Weights of a small transformer language model: MLP 192 GeGLU, 3940 steps.
Each number is 128 + 24 x the weight over its row's rms, rounded and kept within 0 to 255. Layers, rows and columns count from 0. Numbers have three digits each. The size before them is the row's rms in percent of the matrix's.

# layer 3 attention value, 64x64, rms 0.139, rows 36-63, columns 32-63
101:123118081123084154133143108166103124130152091081152124144107153146109161149114144171148114143151
102:090153163147116118177131118129121121091120187150137133175144106157142152127130125129160137150108
093:139156121185150191142153127137126120130147103101133124108110121137191140132106112144120147142087
098:100133097106132107111159112187128118125146153121126132121135149153102149148097133149110133091133
105:099145078127120101072145097115135111155113141133134077135109140096119109133118141159133118153120
090:109155134183150157150155093141154150112122159154120099143152135142108098124109104096097131126107
132:109080113120131105097160158126127091127159125168140101079091129122138170112117158145103134097169
085:120096163117126112118120129128149104118133153169106152161153126116119143080146115113106173105134
072:123150088087143123170131135122117146129141094127118150093144159115186116160114146137099140150194
096:176119129137090140117115146136127112148136129138139149168127124128093125132180109126096082094107
096:106148135159164132165130148105113147130148093115110146107128113105143142133136129122127104106192
110:092083139105092104117120166142119127095139132109169140139142114149128145149117114156129127128129
105:150113139132125131110111119157106120131131162098145157146125077146097141107136164114107130143130
112:085105129122151120089133116182138093105156157110167137108143155107103147103116118134143106113155
097:131152149134147146152099159142090090116082087127099159125127161166086154132111136124121140174132
096:107145073116141142122155131104144133134096132118110127116154106146146117138128084119132110135138
074:109160089151166173140148120134156098098116114146167131107158126173127122116134121131106134118111
098:154117140058132117115107132162127126142122131125131173152140098136064123148140153124129127133128
102:119129108087149155129151156111135167115124150155153145160104112125159139204112150134138115186108
111:136078139111158127121129099157157151116123135148069113151111163115111103153068154108130154134147
095:116113133189149167152121145141159141184119142140119052107124114114144103110133131103176116133155
100:124117129129143133147140165130113078148118089150105122146119135114102129096139088132130130124124
119:191172090114097128133112105153110167170160119120128178108114141150099187132128101157107127093126
108:102138141141088123138092134104118105130109131123106122089107112129112107118152133146154094140146
097:193147131131103130092168119137128177176138149095112142133159126134079113151133104095122128120095
089:130098133132101103123120112097095118110140093136153138108116099113100123104142199096159159126212
115:091153163169131144081105144105108147101111152157146127128143148089092112116151102140083120154140
106:158112140126114165127079150121138119147113140137088136150163106109148116121122128153193130148134
# layer 3 attention output (transposed), 64x64, rms 0.115, rows 36-63, columns 32-63
102:162118126111097148156135154133144065089128100157123114128112124123162166090126141142112144118132
110:179111178186117123166098138144099081134088122139115136135091094137110136116136162131143145115138
091:107126143137146152131193158142198153076101114134150135126147108128118178122148145124114119143114
088:132137096133116153118109129156107089127133099127136110135105160134161140154102151139147176156097
106:149112129135092123137146130155103118114102146088167098152157161122125146138169131112135093093122
093:155106151174119142119097113173111115126089117138138117107141121123093124121157145107123148108128
143:092116126079132096116161116121099080126192119127135119107141165137126139124141125129142144115081
080:106167119123117076121101114112100135155108165128101158120101162139100134156169121120108157128097
069:068157136114147127049149134084145120107143116132134079100112123131144096095127118125097108100136
100:181124110115114172167112097124143125141126117109091142132103127131112155128152103120131138118130
102:102144120080153077132112164107178150140126133129132141115114089132105125164129141159106114130152
116:119127140086100130168157146093119135109118159122151117181126121101137177132170118126118169153107
105:099093154179109121139136079177126111140144141146122123131129113112127117112120156151118118106109
124:140184096082088162135126123121089090160134161125123112105150119115127133104125125115100178136123
101:089124162098153144105121135117102153086122131144086109112088128139138093146128153120078110153161
095:152122116150164155118134097139100091103142094133119125127139119139105157145111124139148106110100
067:135106118121147182140108123130113130099127087095142100139098115134128134098127162116158124105097
091:153110133132106073107089104110095168126091142140097143127085151127149103118132153150128155105122
110:153105158118163160089137117126147095111082110132140117121115146100123102085105154121171104076121
115:113138111123114133110106094159172130134129138159116134107173180108100152158133109119118155103088
086:148107130156128130102121160163119128144129118115139129094159118144105129095171101142123120112134
103:099130104092182136112119132137074098148142144144101128125086198136094107157130130135132170149134
124:152111117135142100157146131143165139121148137116105129117138112143174146161105106109118137110143
110:107147150158117128132121106131106119150183060150122097108106119145136102134093132142155111159189
102:174124099147137109170121105127110190152088155124131145167150117105129156160124116126101141140097
085:111136154142123063193111096126117126155178107144118096116122104146120106099136091144127115093093
115:085143151088124143174117100099097117159107142123112105117152132086107127127161123120110084103176
110:131115123137163145128120159087102168113152120119110135110120135103133140140092127132113112115115
# layer 3 MLP gate, 192x64, rms 0.213, rows 0-118, columns 32-63
101:089116108148100139149143089115105165147115143126148130128144127083095118156156151115093122138137
088:150134149097140097141192153094168119092158093123139138123110139161164093132128154125148134118077
091:131145128099132135161106116104134156137119092091179104110165159154161126197136121125165098120115
100:155113090116134162150121131117150164107146143170117148076104110139161130136137152119169131164148
102:144074150116137162118096119155144179121120137154110088111134126127098146139137140096093130130127
113:146111131111168121122123148100140174143108143128134126141142118113134152136212101109087104144148
103:111114144115110162117121132113103120100157113109130127131090115137132136081108124104103114152132
113:119108080144158114146148095117129187128113111076109111145152139103148111131166094155110152148096
095:087133117136131148121081158125110143109099167145109115150126163166147125142159102144113131075128
099:133127157113140124126097119078119108161116104122135169114130124142113127097128154143170138170137
105:092097107158087114160168201122114160111114131133083153099127108090154129134127124170114115154130
096:119114094104122133141109168106077170134170162124113147100138107095167174149143128160143149137137
094:149094165117169128169129111109137158122138112108144126144157105124085138135162140136167146145106
104:146140122111083078110151137113116117155127163165106131133175106116159119112142156133130082141068
070:140127128127090134123056133160134108100109098173125161122114110129136158130117161161142152155124
095:068132137143148154126121098136156101157144155102127113102175130158169129140136139144127131094142
096:139114138158120087133120120111127177192127136134142151132102084118161145132094124145126130136121
068:144111113111087152109143109175108125112171121140124139135096157135145140106123142104136144150132
108:134117153092148104113093105108116098152147139075114100126137119138120125153152107117131084175151
103:128112157158107124106155169128166120110112110155099128135129129172123127076146075113145115130120
107:137139158106131109136165163113138159137128095097103128149137150151133109159119128091100132127156
109:133117160087169154136157126134091169119092128095140146131128167176095148141163115143142126158107
104:132156124164129123113131138150091138099149094144097116123109165125122150182123112078127074119119
107:163123140175151114158140112132081114115157121089123150145129128106127106141101113122131144129149
102:086104131100124140135147151137109166160098134150159140125137126113170144056091146162110148122122
105:126115132134174116159098134100134090109126118110143133124107131116137141140088117140128172114156
088:120165100092135106089106110139104114140123148110149181161148106130133108108156128163115164137117
109:104079114146130159145144110134121165152141130151195152121142157123118081121107121108123126129133
110:145097127131109160081105134120106149093069137118122124149130160163141085121152124108122121172172
095:146143126158140126112145111128148069178120115105111154134169127153122090135137093136124143090121
094:123110146156051128093138131119121119127147081168094129103126121129122129124148166120130157102110
102:103155129096137125145068115137135120112126166145132110130130126146140120159126121183170151092170
106:130122162159165118116068155122096119145144124150131125125138133117169118162106122093090129126156
102:145170118108084124139135146129100179100178122150125120087136135098097124145107143111113113111170
089:164119191117109144121183143110134117150137085139125100114151155140104157115161127139131127119151
103:105155131129148109122119129118095122147164105159144112056145158088135109096159117150119141154089
095:138114088142169162090088136110110167168132171122138147164128119121154121125167106108138120123164
097:131127182119125138130085131146099168123145125134123102120104168109156166124082113141098117118085
110:129127112141114119143152125147098131144130080114137110137084153148094135111168109129155134113141
105:106131137179141144128176181137124125121133115102167143135104133143137127146120123115175117122139
099:079141106131104162105147155126105110108142147106105145138100152118123104139096096092117152132124
101:139145155151181108178096111110127120128151106155152077144113123122153134157134119120212130117110
084:133175125074137167143145111161155104105128174116127156102103106121162110214117142132135099129103
087:067155124131149073084114147042120120156105108142123158146116153126155109142123129130140128108164
103:144180133059131153147165133112087139113127094161147097143148118149128138100159127111129109126107
105:162109176110122106077140136136114134115048119121112121073161114120148155126160101163108147123117
088:107143105126143125145101169113143184109177125124113086121135156121125078096136170126120134116163
099:070141143110126112120155119146181154151112136095171099078116095151153163159124110132145141153145
109:142138071123104143125122136141121138141118149134111166084128091154139131088118095132102092100091
097:161090138133117123160122085155105120107089161082118126103134152162125101126138089115170141136094
093:134132104133136120126113105137133140124139094146124085135102132106114163176113104105118097143201
098:121107125150135141112122143149114100130099169168129139095109161158122112160115129121133125111078
106:115137150106127126083106145165078138107134161109147104115091118110098086164077123101143111099138
100:093098125110168116104126116122105105129142169132163137124131126161118146176092094129114153131132
101:135136119117126160109135123141139121164061132138107112099135125148100157161128145127103111151114
097:137161126138137124112112122095163087143082140147126088124120109157117175121090128123134114129136
104:128089135139149078159143115096119135122139109103115101149130144085144123122119099148158157093112
101:115107133121140108096181144084070129141124114115125143151170120158106109094118122161124114133102
118:131102156146132150153119125089116141207131124136123120095182122117098117153103161079157146130131
085:121123142130119117170164097109096135105109113074102107134086115092100142102124151162109103150118
100:108124100161132127142070166127134164096104121135095148102196136096123142165117124106101139138122
105:140126173110108133130121090127105101157090126102067142119124140126153114112122115130118088113095
097:141112171125152145138130123115134168102142118120169138109107148156133126136143117078133139119161
109:129140147160106146139161114166122128159160129135073104131145142152094143148085147092121143154087
107:155120113151137218121124132115098156148169144157137109097101119136121155142114129127123106142147
097:147108110148123162081139086108137098121136105123111093148075120162143119124111122145085124119163
111:142114165117136149142096128194108138133128112148118096096166142152135107104124099155114132138142
074:121109133171142091153099094153159147156150135163123152133111143188084125110150139138142145187105
094:110073151108158136124128113071135156146115177148110133092154132161136080073172131123146128145144
100:124124119097103159108108113145151103125125153108143129093144119141115102115124148108147118111154
089:111107100114102115146123148108080135120150120117103122168134153164132136109093138138142107138115
100:133140108132102109095110165121145101134154137137173106146145169156101127160127098130111133138124
098:148129153130118101137139135079102173133146093158115143101117133103102143134141130114074103137156
102:102130105173154153173118115154099142108154110093144105140139128114118169132143119170128169166073
110:179103124142135102180110099117091108169097093105131127128159135147118099108142065136119103142123
092:110117143121141155090134076143084146165135145121097112151125147130130123094124099134139131175122
115:122127103116148133077137122166110131136146145163087116105102162105113131103159109123114111137123
106:155154117120150078117116085115079151119126122151133144145140113152097119097089130100100101139142
104:151148121129136128059159119150112141125102095078141111091149126133111112131155127120153150079136
103:127117124203151167151078121117138112139143162132125103105129138136092191130128140160127096135103
096:129161124134091156121123121088152135127164096100105133134157158097159111110114117096145108155141
095:126108174196137140139130131121134113113142101086091129120174118126092148109161148131148165101130
103:151092111157121093130080141096161139166103128101128134123127102121094126079102138122164123110148
110:107138126148135165106093158146113151139102165098098093085145160155149090146174160130101107123116
102:133159160143174139123169137143137152142137130157107147100090137102139170136152140178140154129108
083:120165100149120106099070107087111126119127156117108134166143113123159103088140092127126147120071
107:104073136125150111174124138115110148109116133148193146133129127125103080089132151164139098115132
083:165147122124147100129166116107171108158133150147108127101138120138096105127161123115136119108131
096:149155123168137122156116135148125158120152138151146106135109115125121063147118113095157148106128
091:129164149142133122167149115109123156119120146109106136140148152167118136126125093126208142113142
096:125070136147133117133180145133111138107155134129114105139122113157110151169136128092160147154097
100:172126086172124110124124109135144097144102103108137136147118123173094132146145158123185087133126
101:131159175125089148137099125095101134086090154153104120133155140152108139129118097132114130158123
112:147119170098128090181116106115136124177158123139107129137119149127096158123104181109130109117107
103:134147211104106134124117072123111126177130149142151132109134139148135126160124123099117101181160
098:116105136148171149148112133144127146111167122144056103098101124108141125180129093099121129092121
100:137096120167148137122137103111125132139148126118149112122145193113183098090154109144116107153146
097:127095114103156133131121114148057127110138113142113153140170122123178099109138117108097112144132
093:136125132173113112124116092126111159116166114101136078139116102121137137165130139125109158161089
105:106128110098147120145116116138149158108154148147123080082104155135159128147114081139107124067111
104:138126116170123145157119157186108149109151159104143085119133126174100096167157136111065065148130
115:136126136138154153128123137113123128171123152120155131085124124141108153127104078140127121131073
090:148174114130115117133144138130103134142156128108151176154150149138109152154065120123116139114079
093:152143162094098095161167157107141174150160143128086088138126098186140141125164109158132147141129
092:161113155095112144154178094115147118154145119151113104125126111119104125106112159171153130114111
103:118122164116161132127184155116139136107103155093106126126109095143144134091152142151144154113111
102:145128141104148130087108139124097131122169102110163115094105144109110068143132137137127115084120
101:143158136169133109099133131104126132144135074133135084082152133110110135114153106125099108070143
093:094138125112147096139104136167112155120131121139161142119178117130119142114123126119139167199121
098:096146148113111117165138120122085129152115100118136067164129144121119083113172123098128100106140
103:113097111165137128122116111144094153120141111146161133131097133113169148175129127141127139162159
106:135142136129122150115110104070139130128147133088132135153125159139127156147120119084152119159155
105:099172172090131088161123158106119136112130154108111123159115153116108137121140159158123115096118
107:123142133149130168102105136139068152104119111124105094116119165095151091114150114131076132134104
102:144113131095125150111121123134109194145108093144118142171143113107178100101143144092171143151120
092:132112122131118129129135121159107141172111097085154134118137147153129102116133091072138089083136
102:104114095109150090168136140127168139141088090132125145087182112161110078127110151151137123147126
107:135134133123118125121136120147117182152142144114158101129158156100122139140159191118117139135125
100:138104152138133160128110165080142141141132159073112124156137116109134107097160151117118065119125
# layer 3 MLP up, 192x64, rms 0.217, rows 0-117, columns 32-63
098:131129133155076100083108101107102117133127107161116124124142146114134069124122107147130095171127
086:132101153109162128092122098131115108113157119143108127118108141151119119100049111154152122122172
092:126129129127165119081155133136076124131133199139104145158138090124138128096133101132125090108136
105:080145108112175149087123139125144128153111193097151157112106105154100144108150110106157153138169
093:140107135151127126132145134122166129112164144140110120107194102108119122111122116095118095149089
095:120140132144141167122175118133127164138150111148089103116143153076175113101102123147147159146145
107:140159132076122126123058151131128144124167155152156106153124075113122142132115119105154121150096
098:135118159150112135076121159121112131124151119139121055122149133119153121118161115137122120110118
093:100143167122121143132166127146154166171131146081113087121145139130121139126140132163111111136121
100:126128125118126099158124137108138156159175112158109083111126138149123139116172103170113174122151
103:138145143102164113133104127112169095129174140102144164087145117141124135074146111116156146115086
099:165129132169117097107114096088126090141087162131140089115113133182158137138128107146141131106081
108:123141133099119125123125131089188110134201113147142125113147101119094148141128132115160131144126
104:109114155114145093135153117156176155114113183199123113136115148119136136128117121115140113087125
077:145155131117115106145131082147146135144116123110117125132133107124117122137089119135099128160105
092:096152122099122120106141137138124095122150106122167119099117136111146088096130130094137121124164
104:146140086138117125105092173165121128129161139128126132084134109122155150140099121169096119084101
082:095100109113118134161136148161095168141136150177133139099115073134128153152095137106117150147166
099:138114117140101170152127109151134114136122080123087086108103144102154127108113182100153175120148
092:133120172119119101095153136135176148146101127138125109096074147148079146158153104108112161121125
111:122115136090099125064152183114153120125143155143096122160157164108162151176142124090124127122085
102:163136177142150116107145133124149150130103118094134110172104127118156134148151132131131108123125
103:132126117167159110143143093140089101156147138129106156140113143157103078102085116136166147118126
110:137106089104133174098122123132120096162127074123139138096161113126138097149110122119154101158172
099:129151125089158152166125142165120139093107122143133155123123089118128108140178150143131102178125
096:139149110110145122121115123069179113106110101109142102136111118122161136114113122129121149110116
087:115105167131130114177104141149119146090118157174106102083145138130131147135137122148131128075158
099:113118155169100147112164141116085134125120091154155131151112113122116143133151148107125110144119
113:150123153133106115098137128110120134116121095103116104106108140131114116107084155107107125132181
088:130121112096146097101117152130159105149170082130112118107152155112111145084086115084097127167130
095:121109147106137148134123098140130085135164124131175164138137157165143105112080077170128105141130
115:096120058140104161171154142091149122105118110113123143124112108162117114128140118131140122129125
101:108162120149138102167136127116129165111169141120129110174123144107171164141155132159123128121142
101:188155125125111077112125153120146131109128147152083134082163142114146126118110093109120096161167
091:150126165126111094147151149103113085154093124155131144103136091119139115159122140107168117127136
110:121126138149150163119174125141121155144106139099151123180095145146164136116115127089105125133170
098:142113107185121139127102141127135076157128138129122100104142145157174134096139075117121109149115
099:108121146152137142125077119157141142133125114108146124115119144110154140104143138147098135135123
102:139088130117143134123129120160065113102125125133149105153136104130163099123166123155117153151121
102:129106129105113145084132067143126137140137147102105089138156144116083114129103104157114176154149
093:077132096107119152145145116146139147141132133122130069150089114145111185102172106097133118164124
110:137169139108123146093145172130160191128130155123145109077116128134090163103154137100132115131101
086:148134147143165140143142102133091184126116137124122092132068110113144125135135134154143107129107
087:170061127085149109132113140148153106138127155110103073122130113152116111089142118096135141101168
125:154093136153149108190103146128128103139154086130124120130153125153117118131098150110151117116141
109:140123101147163094152098110091139127144181141094174121146120152123091108169135155085129162140099
097:157133165109142125132155115134087121158124134130142187139141110166084142143094129150147136128129
103:133078134111160113140125093150140127131166106141144112179110124157139127082144126148127117132144
102:124122125117156104135140130153150127154160106094103121114127092108120146089131130107122081132135
103:111093058128101128094146124096113155137152094162127136106113151094170107090160130142066161120111
094:107176133135162142170108121130162101132155124131147176092163121173111124155104139112146097091131
119:097123145142105092154104110160105087144113067137140139093126128137137155129070112135126085132126
107:143132127146103117124121123132148140088157155132094133109158101104175113154083164134075140119112
085:111156183123149156144129148100139137150157177130143152111144096089146132113182096152132151097140
111:130117131122136081134134087133103145123119148152162127156154119095126144089151137113128134160124
104:138103155182116128123126167081135069146162125136120110119132128134143137156118129155110133131118
100:116125177072141103104125099172131123152130076121138084125150124122163108121118146119099153141129
101:155126107116133148135194155131125149116158123133128147082115132188121161131111126150099129123140
120:143156136115132129122133157081097151096125167134113193133115120159111128145132125104145087132143
089:117151172138107159126130161088131112148168076087108107102104141110120153151136108115130096113105
109:127155143114108138140113139163163140106142114125079181155137141142108135138130167105110105167119
114:108130168114138105152149150101130131084088114129091135140120090106124147116132137117094153103098
093:151118096144159094120083149185072116122155130107128150106095150137140114111158126136135134127151
104:168141139086111157144128130093175138092133101099150101139075142117106107110120177122133156101156
088:116119116103114115151136110156091172129123109147122130116115141114169109092161062110135157125090
089:105156125130103160157159136109166149093142090134099132118131104156150111088127153143146134154128
113:120173157141123094141156177132083153107147143132122131126107140110130155176157174152120120136118
087:122145106118065150156139133129102105076136087113133139142112129086158142144151109127119124079132
102:105169123126115135131118128134115115110142116090139098133121118075140139171075119096064165105129
101:136142094066111110145125119150183101124150114127132125112171116129115140140128134090127119151139
080:137169147111111162154129124123110098155135127106160172126112129135111119129103159151119148104080
095:185099098115154139120144103126118160100149158115134183122117108094135098138152100137100127143167
132:143120144104135123115099119199107106121102190116155144127138118177157121137135076152157082167145
098:102090128159156150178111130142134133129122112148139131120115190119107115124139147134099153093124
116:106134116109110135138142153148130137114150134105126143145130080155135128121102202109114106124122
082:161154120118136117081126139155159125127138151134170115115155121104144170174113157096135127109106
104:120128132074105068139114102130145053161141125076128132140135138161105142124118102143114171146118
109:141134133176101116098111125129155119107080118116126100089112160127110131154085163114131099122092
117:135126135093116109122097143118130093138131120149105131135146085087122109158107111129097111135148
106:108131155124156080120157105105140108150094128119089088129162143130159081132114105108175163112135
081:090113139136160148135097155132110134152093130145103080142165122161108094117136157088137138087164
097:101167098140106092127107102055153107135080115084110134112119108131125103140104155167151149121135
089:138151125111174119156111141129146098084160097160143106116148113111147090119151157132104142143108
102:154115088082102095125117154100103133151154098100152131101091106101157137120134118118096130120093
103:093104137108074132155130122188090130139117102140110133133116126132143113084111121158106121066101
089:147144129136123127135122092087079139096112132151150159152136135110158162156129073127091173105125
108:077113124143147139143121135118163152163115122136129140119119147159129107066167135129130122090166
085:067080119139147114118137130126135140151105117126095117092102157095147108140116133182151161125098
108:140140132156146133136109121140189114112118152113140095145155128172100123127133059132128141076158
086:158117124128135138119108130091157134148116145110131097097106113188116148137136151127065152123137
115:143169125162116125100125160139152115118158132081123153071142130121108124148132145153134194134108
096:139113118131155109152132115144128107134106151109143165102106116105139147120076097127129133133113
096:132111096141174159133100168137116122151165122118125129089117134117124149151117119157156095147139
114:108150119157109166082128183151124144156155133142132145114136157126156120121123130119089133134145
100:104137135187169168119140122105136163108143160122097129107120100142158146114176109141149113106095
098:139093141174126102137137104127130139157142146157123067137153157132159100128075120137131117127118
098:163115113120067123098163097167125099155120101117121106121108141083101079133125114139134099167164
091:091106111149104147105102117135075174126136148133146112180118136099119104106138135121099155093115
109:135155102132165130135143103126142147106144138133159105085093146169094182167168122110123120116103
110:151101100136116126159091108124098114116113123156109121166114081132154161148141177118157125195171
095:124110183173178142174122139161121100118102118126123157112142157156120161132155148130139152130126
111:135108179106134107152125175116124134124126118124098098150141113101087166123100127143152136150115
083:060103138131100154092112090147121128128114135137108129121154160094134122115164119118142112130169
091:131177100146087129101155121101091125124176117169101121113130143157136116138144114115087143108135
087:149084113103127106107133157138118139124085090152110132126152109110133127123119118166121129113106
095:168101113117117128107142164136147147138162103092146135099122126104116136154125109100091089131173
109:123114171151109100141121106148124171120131118122154106149125146127141128145104084110169143120133
095:134156184127134124133161103177100139124105133124143116131074140130108117102137117145119181137128
115:181093083158129127127147093094132126097067132098076126120131153102123095121152119148121152091162
089:113161154090103128132142151115155133188113071112134065144119148114114089152136109107117105170138
109:145124146117092101140139155101138126143148073122140129157082155161109159125094158117133136175135
099:130123071138121122149105125103155150114096120085119134127126163101128135173103112123156138107110
097:113133128158096122181124130138091108139091155155105150147124096139143074114123132151135140094105
109:129141135137136159108166101112134154158136135135141130140089149117086162132128147098112121133096
107:093143132129149145105110129090126102124129180122157122108114148137107166122124137149093110117133
093:127156166117167131095120116163134150119129140140129142126141147135122143134108116154153156091136
114:156108136106144120108091135107133126084105126128122122117121119147101175148090130127120161100156
090:168105128137104167145153118147149122182121122103153135096134133152109134104098144126165189128134
# layer 3 MLP down (transposed), 192x64, rms 0.0968, rows 0-117, columns 32-63
098:173090124083119099124129105117165100131175166136117153158115118121156103130134140160128136088111
088:100116108135150144177116154122139131135138120105112092095127119119120116110101139119085102149096
093:125090086102155122133184143090115110127144161104110095109128108107118124131112117100145156122110
098:135163152130151126150117086104164096111143128140101132066132091071105152131131132139129115118162
093:154164123094139127110124151116104158088113137161107145114150137136114110146119147127140131142176
098:128075133125089133147129127132157094115129158155105100151141099108126105156150157092119103144094
105:109101133127147125099102129136142171143146119133104160106103166120123093136104142092171176105135
098:093144077112128105112088142151121123163165126082135183121129137138111100160104106145141137135140
091:133133132127141100111123091144123179127105151105126127128157090128112125124115139167124127079122
107:108158175119108132164107136162112133125100102109127134108119151152084100106144087127137102175138
100:096119128136099106152168150127088149093127140140101126124110117104150096096154142077113164128167
102:130121101206173129168113150127155135107087140120154119135135116127081141127078112129133095108091
104:142127151112097146153157138122178097159099123113084123173107136128114114104143123104125141124138
099:111087092108113128115144128117131132119179131120169111160128100130150120140144127160118111136151
083:123080109105164145128142147098086138116119143079121123113137136129158126143125131095169126086143
100:155126151113104134119122127145120141169131130125128101132120116127125079095140144149121118125172
107:116138124159087115127146132186138135119096151143121101150151164127119105118133132128115147129073
089:126131134161097142105130109165153108109174111143110120122129180137137099080169111119145136157112
096:172139155122140146144155158156149154148112149114131146128183139155096128157108106114131094094116
094:143136098120107140150091098143085098140134155135119121132102143128162077105128120126092100123120
104:169155137098103156141111140155076107143089120146132128120141099155109125149096135152135098108146
095:169151090153120130135095102146146133153112149121138113140115152107146095119109093107116134110147
108:110087151145131126098154178147151106111078155147147166114126104122124124145115082150118150136136
115:144127114049091116138119115119148130109071144127143086131132123078120108120137122098107139148145
094:106118129176127141124135087137118113207125139104117128126124102143130116145090175100132103112140
099:128102120094123155087108086178119155129123122138102138144139120129125128140100179152146168158144
090:121100143087177120153136140109124148146104135108130124110171105126094135104086136164122102113137
098:133162157103130152155103146109115088108136104157069085121142115114153167174131099089161124148110
107:126139180145107107149127155144156122145117125158142107153151119095099111140124112144147113120082
095:131124164125123125113141089123128102137167172127132145107140125101133159139153110196158143090155
086:095141130100105103119125118048129139109122119123158113084116127118111105135094167120125087139089
105:203126081132158162133181130156108139094142125116121116130118089146126139118144123082111121111095
097:160125148201124106114136139177152126123100126117143088171148171107159146112144126119118121119123
095:146179173154153147110110124146136120129121088143069131138114117155096111106160109131121125130156
086:160155133123153131148174125146126138150184090138148145142110123108145149097111101162096159134107
111:134135126164131162161102151152113081111091143099139094126114151157133119124124114146111118151127
088:110112083096101136123137152105121138126154108088097164112150105112118174137082096142177117156109
096:118118118137114127107120063157129083128160123082112134123106097113103147090113170155103097098160
099:086168142138137087107122130139170154157151107125119127121133133146144092097124100101115114135150
104:111173095106117124110116142092119126115126138101106097110155174066128156097123124148127129131136
093:155128152114145099100139125112158107170094130162127174103136149135126147151116141151130117143143
117:162165089118110128114114146109116143146114115106100180107110143146133158108079149159120164086128
087:145134074132108155097132101113173139169141145159124109111182142106116117123139102158127173147162
093:117082159125115148138158106084075121104107103124097113102149116156143128128096157103150095102132
121:118097086131156135130138156155102119119111097109161165141121177135147137152146126159136147152118
112:101108160120156143150108168096117124130118139126104106156221141113127139161106112132121121129113
092:120112124117135131108129143100098121099126143115093118127139148155132159115134118133138084100095
103:131128095131134131159134075128170134095112117111148157166145114102155168125127168118083130096156
106:158147095129096123119103148154095137141124119149081123121119121107148097081129103118174111163090
101:118134072123140059122147158082112180137125143135117148147131183118124142153129130155104143138142
094:154117131114121091143133175134147116102100108151146085124122167124147113114138136081086133137151
116:116083106136120085088152137115167076126117151183130121166097158136131075139109119101134149138158
110:121111168129131161159117167184099126095139114144123087122152103135098131114147119151116109139105
087:138107144158100091115151071113149145143154113067186150120127103129140116134151156120093139092122
118:121141136100128100129106132112127146149120123142150101117093131103107134087117150143150138149186
101:146134143137128146177079094145118117134152103133159127114155151146132103147113136148162086100082
101:153106098142118116152135122066115075129140119120086126130106145124139112179149097123087137114115
102:137131152126092097103147138150126155101063149126133135137098125130119085089090154124134126120129
114:159089119135104134185177133145124118113112133161132119165146135112140102136137092136083125163129
087:128104131164137125126148114139134113114097179147170160140152144164104108140114118127102154119108
086:134138159133131154127031118174159106113131112142130101143115146121135131099155110121143143122128
110:124133133153146093116120128130189124130111089119132143169137084144164126100109165167138124098142
086:100146146084125162125141099131118118176118125111106154134155063107110132192104143135163126107142
107:077128061147120131106092141105151091145129160126108138128097140091146132145171130140147124121116
091:132116051087163159124107135121163133122116104117120142142111126155118151103130114127121127130122
085:132147161146159110127138109166104132134128116156128123114118132089120099153151146125145156139130
109:107112100147144154116174078109123117130118073089120092125132126140107159114115094140115130137119
092:163166140090127153101141141092101135133094161092171086121164099097175138143076142135138099096154
086:134110086148134150095123163060063128122123128118129103123132110137127166165114138116139112089107
108:111098119127113144151134105147157130119145146116173124141098175066127103087131126162126138164151
097:101186117128110081138146147126119145164160146159088147108126117116168141110125100124112163126155
090:114158143159162136145137125098116148161163157140074104121132138115119150125095144124165101132116
127:134095114121168171125111101150088155124132144146135139169131108146162104118118103115177138145117
098:104124137159100111151151078152165088091151135182110126120116136132141136100117112121135185119124
107:126196117177115155133112110130129155136157175120137123128131117163127121077110135135122129112163
088:169119156140131148145128081136098114129132134107136084134127082114144132105128169153134099110110
104:150133127142114085154161126109132123067112157159097176154095136155121139138106128097138154135121
105:105095159131121168131116073149144128155117109150145106069126163124109126108121119156128129145165
122:171163108146126106145152149116103124093149166095112122105140095153122118136123115082108110138120
104:152129109115137171168148126103094126129124134126142137123107149147144156129066152119166084105116
088:125102097126110073108178105123153135169188094116122109131128092093126134128120131093117121119132
096:135124144148130122100120070120096128175127149096083120129126113106112152103140107147165079124119
097:106094133156138112149119158069107092145078107138157150123096132118104162117132139143129159116146
110:143132144131110137101148109111130160121132173125118129158128184101162132147101106112120144132132
105:130126122131090109126145153084135122142117114141150124097141107094125092113123139076116147151087
085:115136154125119130116090120114170144186144129133133116132079155121083120131119129122171098147169
103:145148134152118100117167110141131111114119136180124125089143139094155085175138142108122130151148
088:111120150104141167142150137111107157078123108114150140098116127159137135125092126080141122134115
102:152149177125148160117198084115134100152127127108117147110108124132113145168127173138124089138154
090:136116101114166117136111123112098141144113102123137171122156083108126097134105125139142102111099
115:116146093146100122117134099099146131178126160093137146158110166128102107101135115164132111154121
094:062072133111118133133124135151132148089124114158129116105129128115138149157162148099162162129142
101:112087096105142134173140126098146136123100191149108139085142139132136094161094086148138141152137
110:160145115178096150158165150111101142095115143143138120160183089131112159174108137146097137114137
095:118148129111129123123068102095082134154169142116098116104094125112145124131091114144145148131118
103:127115164136132148167146144090120122146147159129118152138124191094144146147078128116117138150155
096:135158129111164168100117121137161146095156147126166110143096107116103136114148126174125167125104
087:145157170123146125111129120104169064148142151127124118078118125123123104147127187177147120123130
106:103146158123139124130120109115099119170182130126104102113079140149117136143133099155109098159121
099:112147087148116105152122161125091113153115124133139115057148121114087129079139138113116144112091
097:102133084095085100129138155149158170125162139104143127153118109142117104140092162136131130120145
108:126134171123142102122110110129130100149141151095107152093122122138118153099129115114097091159109
100:190116144120118165141162170152084112088105113126137116135112101116150151135097143122125164128101
092:135136088095117164105145108169142140147125081122116088163113145158151089114121123156093102117128
092:108152163141141163142125076150124111144133134129163146160129076163095118179135167165142123166134
098:109170162147164102113117112092135141141090170137122115132111146091106125082147131181139129115125
112:144115134095137145144156142146120133057108105139147153112127085157111099139119145110154176164133
096:128146123166115159098086113132140144129087129072114128150156154123127139100116111095132131078124
110:144110135090132115170159154121098116120110149098154153159166162122161157157092127148091137102133
098:116136117090126100121123156151168128110123138146112150144138174122142125138113145124144091138118
102:110158149118124099131135167162177113153115122097098141071119115113115100137161146112155155121119
099:117151126137124148133102084113133110134122109135099117088117155143102143145147117108172118131133
095:145153162110102130134080140117117084173145136103107122127140164130121119122132151152129158101143
108:106158117112165093098112120109119087127119130144113151120087115095113131114162108101154112119166
107:142087171109149165181127160112094143101147116145127142127172077115119151107114131137083121161116
090:169120120044109129147136121136095127124139094189097130141132080135121123144137139122118098152119
110:126133146091118138151145113107115146111165098118099116099138105112120121115106107177122111167170
093:159127140123088106113150131129122140091117126161100165149142121168129106095109097140140133125182